Part of a small language model's weights: width 256, a variant of Adam for these matrices.
Each number is 128 + 32 x the weight over its row's rms, rounded and kept within 0 to 255. Layers, rows and columns count from 0. Numbers have three digits each. The size before them is the row's rms in percent of the matrix's.

# layer 6 attention output, 256x384, rms 0.103, rows 186-255, columns 256-383
082:117126138140188104153150132113147143136116130044119118067208140151102082099112131107126098124118126100139183144099142096107099127082112127107151081091107117153130158144074070149102095128114191197103132111147110123066117115131102127175130128059154121161160163136127179129129124093104146122117094087099162119116137123109086163186112125108146071070096085136137143147093151138116167098192
099:094160110144095137121151146161160084172147132153131117179166117179137130130137118131137114154156111125205137101096127036117153137178164166091126140179121078158065145139160111072141117074103081098145128106093131139140097134121121124088114041158087122118093124105088120119138165107134132075153136128156095140116089150156097115106170098126128085134140122097137090166146166127157157164152
093:124090140085161153102096134157105142121164092104197126099149102072095125156098098158167110113117100125095124124179127135143096154121108131075120155146164168113123099164109118076128092126211103138139081136071140142094172120126127136212061110135106057171096144139138112106137121167147111153194106111066112107103107112118174141098142133130158166130170114105112152142118122188103089186147
109:091140094093139126148166143145219152124152103136138177113127149160014052149093093184113127050172155223195187090209098092101168127114091070103134171097107078120181189059120141163184110065136148126184140116132143124153127114162135125143161154113125136084158176115136118128173173137152071097099120142158120185158117097099126100138065145188128090136151090098154110142192143161106136143124
110:156124085086128117141171122105152082119139148199138153148092128102110034194151129176122157062168107150168152081204154146130150177124085174151113138103141149136115150121126154133157133179157117165129143114147141122090094157065092121167132182126137124107111178153136136117080125195164133149156085069097185140160132094142107155156129077207131155130149105127097162100145126110094127106145
097:148163103135176141137099075153074083139113108184108137196144170167160106104165175140112135128134097082065103147113119211141135110141135070178147116132116116154115099179149135139102142151091164129145138140102154172083135143107129148126090134077130148111141149111107098098114140074122136135113134086119118152139149111103114117133093082207146081054127143084115116157144146120143129101114
102:083138106141081108126138175116177126129088111072125131058140133110118157159146126124095107142144122196150105050124086093115161072176129180116084170133141187097172127142241140103141160125124117112160134117093125107051108170156142154104065152168144159177159148086145158089151137109164170172176168095108190190095074123126125157190090098158141174107113151131056151116102101131134082134082
089:079105132096131130139125160099109142171070133130084123178157050094154071124058138063113137115180120194148154123061156088130121191070117183109093147106101104131152097089179061145121141086140141101122094123138177145127133129139113153107174147178132066091147074120133146139136086125107159119130153117122162095119141187166189128142134117151168180132140113124085117086132103091113070084093
106:100121123098099127114059171106146123167074114182139148166143147126137130161100155148134105101132122136112129146158106120143142125158118130101129149144113081123169137116117133116143142111094102134107135151144124122071167145091103129123130146212131109079214116059108171157113116099141080082143133125073187168051149088161156117086152136170120184124132121157142099102139144117139157125191
099:181122160091116127098129082135138166101144134188091119173142127142181138139135195187123163088112157122126130138147155176105121078198116076125097105046078119198087104089078133145176129135103124120142102116133157113090126103134147125131156180091086162183102177139146169182142083088127096140168091129175117110158121125077176145156069127158133095055079156113150103088154173186095130136151
102:119148124115119195128100096143102099155127148202069092119106138075142124157084070127168225135074109110065136095161138134114146110148087162107176136088165129139195124131054145093086110147145061103185116139086137098086151091130111187109104202051114142146121166131142062090110089161203087121088135083098148102118116116123117104085164222121159102076143160101094134130154115159094140132162
118:168106170105183133071092126184062110156109084139160177168080171166192142103181149124230146137098101093122084243113129152140099109106097111160130070170143113094161059119109148091135144138094113109086129158138140146131163101140128150100120132125091091134156082145119163133135088152126106077099122112134107155153119078121151184142157118190102135115131095137115084113097146147162127147177
093:094065154112147174146147083166143101202095186114132078134120059123074115112123143109136152115081137133058127221167118142091196136061131175132144142160147105160112179069123126140154120182115112134162149090102118119165121157127118122137202129144127122083166140165148177132143158122148101126062095151125122152083171098156105081114146152093130091232142098135146134142155139112112139105134
097:108095168060159137157138108161158120139137123146145118171114182115116094097174092121097115050136057125193102140139111085155101130127120105124135176093118081222123151084075096105130051163178078083101179089140131124084116118128104099080143090134093154095122139100122117238104143130174123069097094131088157138151146101118117133150083165177135124138092177068088167112119101124112202164104
104:108133110112081102107142181133197114092163101086108132122157165149072079157109081170101123124125165190152090127140130126103130150114064122073093135099153100120152137073117127095116126108141120153131149118130124103095145134092165129159116147112126091137132156170103085124089143131178118125162125111102146083123114143149115069097088136138124143087125126176130124148114088119142075052156
112:164147060116115077146183143153136133076139075160053093174158161125120153129151119092082144094230091143176138131094151110114176113145154148141116110096088138179136128130108049148109109067136143161087102134139147139115089136129119087185122122138107070126104121153135108138115113148118144196146158122171131111126173133095159092155127147168113173149152097157090110116086143060130143190117
098:139139152086160048100094158097177162082153084088186206177121163245121155076153151159111134179121132187162147142079092145077080150149080132097154155145128116098126083094163142157146153071179114087136099163137057076148149104128140089162086153120121206126113134118108133150092193122109132218191132144115100078138138113106155095056125142169119107149101143113151119145132158091115131175175
098:136136174125101156143168083072138152170072134087111156161078130166173127158165093105143122086146160148157193149135084090137110127129099190126179149155127164048198098107097124105173107069138103143173175168143108104138153112059153255080084134115107197127166160160178125105119113146141142091111131067109118146137135186182177115166064156147166156072153110120083118121099113144083117064128
099:150119158132103154141152129115134087151143159115109120128159125085140097223078066168104159135126132181153071139107085161193124148143124156092118155158143111132110115105084100139124146123087150181122150090147175148181101187124152138109175172134118143145140168139114083128083130137157144162115154145061162109138099079134054148163138128132110118128135166134138099044122114083051122072155
108:118110154070178166124112102127094169172115104087175106079121063182123138088142174145188176087078146103124134145155096102105106092100135125155105152119170135159114111162159121164143102149128114069140086127103119122145166100110137157044126122136085096111143098136098090085103159117159124063146167173081088099113126084158103170120194097130135096163107123136111111154130123141146139090163
104:087153053146149112072107140119113112085118119143105152131148143111093109203132103094115167117185113077124151091153178183098174188142202134140090156137105116090104185127150135128137142098123117082134108125155149113095151098127088133137181160140154162148172105104137162129118070103169164166112111088105164114147161161095131132178110113085163136179107134072107177117128119118073143138139
099:092115135112122129167116086162102088145097117108150076074117098116090096154163117147162128149147177127135130155140131124117084163089146112113142117097171080092060125087110111133177142209107136112065124198159093141092167145113110158091145168154152107109103110127142147141138108082124146124078157168158154170117146166144169148112142127116120101164146125129124121095102155110069143120117
102:149098140131102139119149184081175155138099135160141110113138160109094114200150140155120104140139095151175121104105116113084133161129086148137167112152142123107148156145091086090117124121115160124090136101152132068143135137123144141134110068168080167164086193069179117180153158112093225119130126125114134092186151065115124136134132110184171191105067112143125168095119147130100080191155
100:113113112150111146106138150110109082102159120110169085120122112139148135113089159127144151125161098102170144121137098126132170061186117110163106142168100181132155111107190068114161117112129121125109113166065148128107169103093093143111157168132110118175134154053121102112160139140159169139178091085100110111175124141136152209201105133151160160099075123108108184179153139160114120090230
094:120116105110171159184117134158111050106175169127118126068134142103160154204151139146160110126137119057098135103170150196073150152176149113109120118117149150109098131158057117112099130125105100153160177061098104154152112111148106133183143113102060134076135148135126110148118094115095066136115059063152198096094172173130161133151132198133111117176164189093155096108181129134090153136170
094:120141190123138157101125195112106161124138182110155128156117110148165136124125131101138134132150200058173111160136133120160067082139083131065218168127191126088117140146146125121158055137122138084173123202123152122100143097109104182162130141154160137091149082191160155128168127158072121162113098119137144124128113169086116111074109104116066089180110123128155136160117118171061147095132
101:152114135120138163128115103131104163142074105159082083146123133156115066142146098158125134138158131142131109098132089140138143184148189108144147091150041171183119120131108111144137122111151112118088079111195159127069144178147184111093120148117160112083112110143136155164101151120058138098151096134157106088120170088106135150108116072101158191127170129164147104111083154091168103181153
100:154117157063144148066102090123114165151142118178163171154196161131158182125181114104164114167094121164178087147130106141122101036148148090127126133141112117149166150127140151083146150095121153175160127131075169089151114119112121180133073150134160161217150101108162186087160118202154143138154123206133141132133111160142118146216091175121128110078141072104160086156138103232119111068142
093:140161090090105108091152143150124170099131129160143159179148138165097195082200137108177117096123124158175149136077068129068126145106111082085118091119151133132177097117130107113112074099146115112177110078148119113145126107123151124254140093179148144174104127161106088126165158125108077124144109113154105118035078096112133126128127109094117127144138179104150123161132150160104125161168
103:113128140091115157056053182208124119104177095121130172100157130138101197100160144072135164149103140072105116154087165086131162096175173107111114147129147143150122129187141157101156160037161105121066098102157137092065103145120122105157112167120166151181138134145131059122111097123178152078129093101093144102147112123092112145133101113180141087067078162123130123080143132125126077114066
112:100163137149133179125084138098066148115145088082129181114173167162159148157174136080144051147086086130128084136126105094143096117081106113114155110140092086039160081120154135057187130145067158073121146167154123161135167119168129147133163087148124114067112143132190109154104115082069114114112179162170112106095098135121081145075210162081138143151112112126096125174079149135137110112137
103:072102133152153122121169139163074198097075115172121108135101129069132090117118124137171106102092137092118148131124152073125148093107082155127142149115166131095139158189110149128080153110141085141158078134081066120137181122145158124132117118125069128167107077133117132115099181138189156113155063143107087118156114085129084059089189093113069109162121118093131190110137148117150161184118
104:125083107148103151125112118124140117160156103089144093145143123194137145094127152141110127131120154130088119119208194141063086097128154122134116180163101078135137125193157110145145143162123120081149059146088132134084207154214123126119145106077123152093136128168120143096104157085102141154111098120112069170178135107087181141102179102137179127092102132126149130119114144154166138169086
101:134190110144156144102140180221135134061143138138139073154145122144138144135134083101116141129139100115190118068134130152124121138170121145113096155173094120134141148130145077136134125100117060158103094109171124106077142114136128161186107189159131161197139116148183149073185091108154166140139113098127120121128098175159100134143110092131153111108109096119097184129121164134130094117090
099:101106192145119116103173131115077120159111081126109081123103109123092152113126101124171133117147128130093125149131224104165170119159174128176161174153122146175150143169179118110106130140088189131077071205107133159184154093096108099130127088166168106165130116066114137074121097176153100148143187168114114131124109138153176161114181107160115138095128112180084118074071077151106106108107
104:166095152067104174097171054127100174136160117151174100144150156121142132183124133155109137141151119137160138075094165130156097099118178084125101149119130152166100126183100125108055164098195137153119096147136137128116213093121147078185178086088150067130095109108095160161121114144158159126193158178122138071118150119171137153070176104091112172087136088137142112101091155118147133157146
091:117129095141128176147157130097137095171135150096164123063129142210104094081187158130106070104094144126151094096185151137094064184103108151090146092144117122097132106073130162163156085135186134135104139116064123121113110139097106112084135175145130184146126127098179102172181069168152145140063120094148174151220163168115119115176108124139076064114114159121093146097149123118105134131174
097:163149105124107128161093149098143155129155127071100157106163156200136141142155127128097172146140135114111135110082122106135116115134142147089160106149093126130136083145148096132094093160101128169158116117099100151116104121154081130169176075121149048107148121142121097102118065120140117131147112084100156156110115199145169124151136170140201105094131046098122148201161190135167188084153
121:109158082086149159175145103123078149108086126127100104116131152149155086123141128149111114054139138093092096124111145128095132143090164054152097123112102134146098149114130192097145184068150144135169137156111124078134174149087121120058111160123119148126051115135167070087126149171153186117158185137109147157150134102190107108114097139149133164118128067160066139099110115088144148153083
092:149135088120139119110152189143126161139132122075167146155111131108074146142090179125133138100141065133132116119075133117110157186080168146149175114141159106109096132111144132187147127061114110117162147129128167117186171133113159151097124070196135156137097112162129114142161181124106141184144122153114075064162143148141205063124126105138090176143096151154149116089114087146055086116106
096:122077100129110176186092121142139109131104090118166108100123160144145166128140168146064097138073176131096154097066137199100083189096073132106042131133068118113137117144114073122116146138205170070094120128129135123094119103111062083115165120102091100116143160122111139113125154107188135147117178094122091185125132121150123172084145118102192131126160141182159139135135107115160145153115
109:089103104119114148115118148099137158158114188136134109091126105088168143133121087162130137113130133125182095106151081110109136079125106143096155180124170087106106122131175130132111112123115107148111114117123106139099107148131191128122097151116127115112159148163122133146133170141126110135070126172099113154171095089130120068137086199121081161112139169121083146146143079113161070083147
106:104110091161165162159138126135121098151154129148148165094096159095145076109118154119145125110104140114091152139113148088089143154160095125136106123113104115156139145131121137082176129153108117113120097120138152109110109126116070127117065171112133095126156116083051141111045100131175142110172148070124140140169117109140105164157138118206124097103146095158165172079137034142140176073088
094:161142138121103122137107123113117150135167149141158211132048155155123108133179122221123153148126171105148181097144107171148111092095062146127137124095163103206086159122149102084092137163141094147082118108109133114121141101109103112122152065135126079117144123150185142144183125104153141124124107103118152128118174142142122172147160130143137132114121132084108140149091145101087154158106
092:132140117132124124128142138122139110110162151123154134169090131141084124114118156156098118137101079139170113078035125118132094169138108150177144114130152094172133127103109136138099139125147090121112187104173182156151141154167130090148111056147125056069125172083106061129098119137133153090157113148110132164066081155113098135109137142138169118175121108138114144111156141138130132101070
114:099103092098144121172079100137148085176127116168188192113155126129079133152123142162117108148113160162107141108133115116140130110148136114140162169127184083110101115123149121134146076107172122161158116106128105132134127110106127125094100165125125105173160114100128069106174151099089140078149149172093119087213124127142086163070113124107158113117126161077084163090106112173127124117161
112:088106192160233119136103101110081098134122106129143139154169144140140146173175117034134138123122132126108101202123115127136144153118180095115081131163149139128102168151092123117076132170125162106102143125136091195127133089180150161151099108146128127111141093117108161142113144102113104141130117127155158169053175152152158155137092081088153112141116156101179077104104156115102199160185
101:138132096093150070157192164103148112061111106091114105137156124166108200168125187149110138150148090111157172060148129120198184136132209109139087142151128127109141106136175144161101143131152062134141080140153087122150105156126108102123112108129145124114127121095162114172176086159133137129117121136182140094147100098121118139154142126093128137127151116128146097120086122205112121160114
106:118144134119134209153132115124088119144176147137119086082129134108169131126081124127137153111118176090107115157125041096094171150110117110103165094117136182102150115083104186112160092110103111130102083111100110141137137070147171166133111156061114092096132104109092100111171160132094042133107114112173115088121061061112140119132131140085139102091185177101174068158131148136169045151130
111:091130174154215221155144069131112062172083128078133068134160100174171093093118132038140135175086129126139134179128143090128125151096093101112099083144109134171173173076098119094174127140142176108123131119148167160102116136158114142109123114117173145134142157135145125151111110184167116098156133148135117110141126083068093189049134122127104118092124125155154120155079088135174045126098
094:137099109141100134066138134079116161178070171085129129045098095113149082139092100137173103141101159142109124164138185153136158144099118192157120153186192155069153139130147161071119168184133179128151094129126124101170094141122110135127084072108192158093116162120113131136098128145127125130070128123121157135178109078141066174133142099073167149126122161093167120096106115153089108174130
102:129150165122120143172169116102100109105171145104102111152137140160163144189159119169109158086156132105123111074073124097125095101120169116080129101116175169105093147147148131115101090163099149101061115155119134118099193088169119151095157116184124107122101166095158092079196153129142148129140118116161114142115142182122128130133158110125183128137097086084106179184122141076108163129106
095:094101143098172113126083078090091115139144127189187130130168173114153134152084179102130114123136106085098107143097119156136063130128132104190105129105175159148074159152110140088092111162099196178129089084145135123065103107171142193153145142105162167114140148159118113086143154116124131105094081101125103145119144142116074152112100117127152128138154144090135113189167117110161167137156
090:171091173123119089095185111064082139095186177129113140058126137159164111109138151137099143135102137112126138103142118189176128082146058122138121127076180110131136048211134140109099153168104130115115127090105066181108109100106123094131182164142128140149142115065084148161083173098113156112124132105199143160116120134146043138109128149143156155145117122176131154152103085129125164087182
090:169170132094154086134118117156122203119132048159156109150077183186143137062151184164151109158147092098160139116108128060162152124112160093133130176134075129150126131157189128103120146134144104156103159163173153118106155128089137180066121152121164126140180086124132114150143126128123173111099123107096145144129168134110167163145134110142118144128114126143153131117166139066139154070137
125:087108157154157119157144092106123034147176092053140083144091114177113117157139155125201147122137161129102190110160147143148070124149104157148103094131156137129062159111167137156085215122114155154181095181072124137191119157109104129148146118126080131060111125151108181156049146174118145144134112164151065115115134085133117150106174148095084151199170073072135100155174161125126102145148
104:142145110131131138164073183109072157122070155126072070136128101134124153144138087118117123147139137143033084170069101118111171147139142157098130112171134138114186144104101121114111125122131124107118159102126099172136101129116136125112133111169108172133128199138143138106115087095164172131081153076097074142054158152080107176139133104147179104135156148094093111149098156111117128073113
106:135128097136102127177086201125105120160067123090141126103109163117127104142174068160156082145121123104130125150104099123096126182088110146097173134155176101122149094122056148079099107087100118142149144111083086089102090164096134155140107100144123142109117158163138086178176134170119151130127132106125215077155155141075118154126107099141130169129121180126052110081098119151100090163121
091:156110102141098089118102173113141169138051064139094162145109082094065122083142147112055075158086192164131174100129124069124199132114113093083109161145123069141183186147144140172144189098205078129119129150179163118124155084125141123126068137126129080117135119131099126106131077018078114058121151088158083103163137132145141117146104080133122128097134070146143118078108148175093130132108
088:141108149166120073131167152125157098093117137113126125086123078137035134117142137105056120108157197136176169079145143086080150078144073133092159133150100154117151082138165122185123158074185149174141126147144087122092117173119053146120072171118183171189122131099159126120132115108130112165171139141106115166097129147122090094091076127166115146138144114141122101176138158078136162136224
103:128084072120163206128122151135122092164111070111127128138112131123160108147124131101084158087157055132179154124131172178134098166151102152123117150115085084197175113158049063147106134066154121180111146133213226171099078159085153134107136132122115078052150148207110078122075083148144069076162116119080191117136120086132142130173157120184102116152155092126139138071131137089140161051138
102:161151153104159131123107085131170167162148142141113177153154181146156128134110193132195147104143119124144124130121186101134138072153150042121108117087103107215055149132130149124166143183085118108119095156124108203069157124187156138085180097076139103115109137158117131185078123097138138136153148134155109143051136078175160160113237124066148133113101128135181076134111166124222126086179
104:150127088171181133112112117105078168197100089132192149096144098132140142196183133099168183137102111171117175123121157151155146130081168098144133101184173103118200105148041114124078071091084122146139185113176092173091170127160187171116069116142087100115118112103116144109132113117130082100152144103183091151091148159153100118102127157151131163132131131152178125145124165101116121132134
103:144080146176102153064182144085118085129120184087149118045168101060135132138156082117136089188092155161081119055177128177141154134154097126057142122169128130068152120108111196151121178150160130127146125138100073126157134177102042133137109107174105134099150133110130138206044153129137110122107160156117100108125132093099077145086143154107104138159128083123082160138109166082102126111147
090:092102120111121136165121115172170121131182075144132087160145118082085127132133076210137077126180084099114139116184161069121122112062192128074104153104149096111069142115145091122142091140140100114108129138105113119142154140144093109156173116094126083124072091146132117134135112170112171152148113156182126130151086089130135136135175106170139128175072166120163139086105156093152167149124
110:149161071139102148169187059139133125133136142111156120146112111128090083079123102129141162086143137138142127132176134114080105145068129156127119144124117092154120189101136118093152120187120108158137106194129098221129098171133096134126143130101100127062115168120121110154029092168165103176154092121156177111143113084090078171116119140102143165073081132082148098155118187134148099099117
093:072096098160116113124130126125087117140084165105155112188059057118119132108108168113145128173125068171110156112135180171157103125130138126095187132158111129127181042135120061154167067106165103115074095124133119172174172133149103091130135166059123157157189127082106128108068083050096081164094165099126115176068116172159151115163145108125090083084107123156128092093182195134084146120149
097:117087099134114150139180136110145143099129124099121149083141151107135114109101123127116114126142105075108079159187133125123110164129141125105112164097162094160159121092100150025119154148112173184091168103087159146158100177222118153145156185053147139129081149126107092110116119137165130175149075162194178162101104132127147191131100149104122073102106164093091139147088095173105109115090
099:134129089119095129127137120150098134138107102180154144167140174119097138129167159141155169161135178153091164172074117139136096123109138135103156103117152131137107098079067117105083068136157148139143133142118145092101163175075125109144108116102144091157156111078101151169155158213095166108176164117151140135098154152156091194145076131142156176157199112160131076128130182093149111099135
101:086105174061146110141106154151117137148096089168162117147097186165147105139158135118162092093130107132135121165188112141129080134132151105113153119160148164134175122162135112110094112133122101125091150151122119145096185109116119155109108150115091114117186161138107140129119157128110106134148101124138154136105164121101135166117130141109155179123149100108119184166115115132147135124192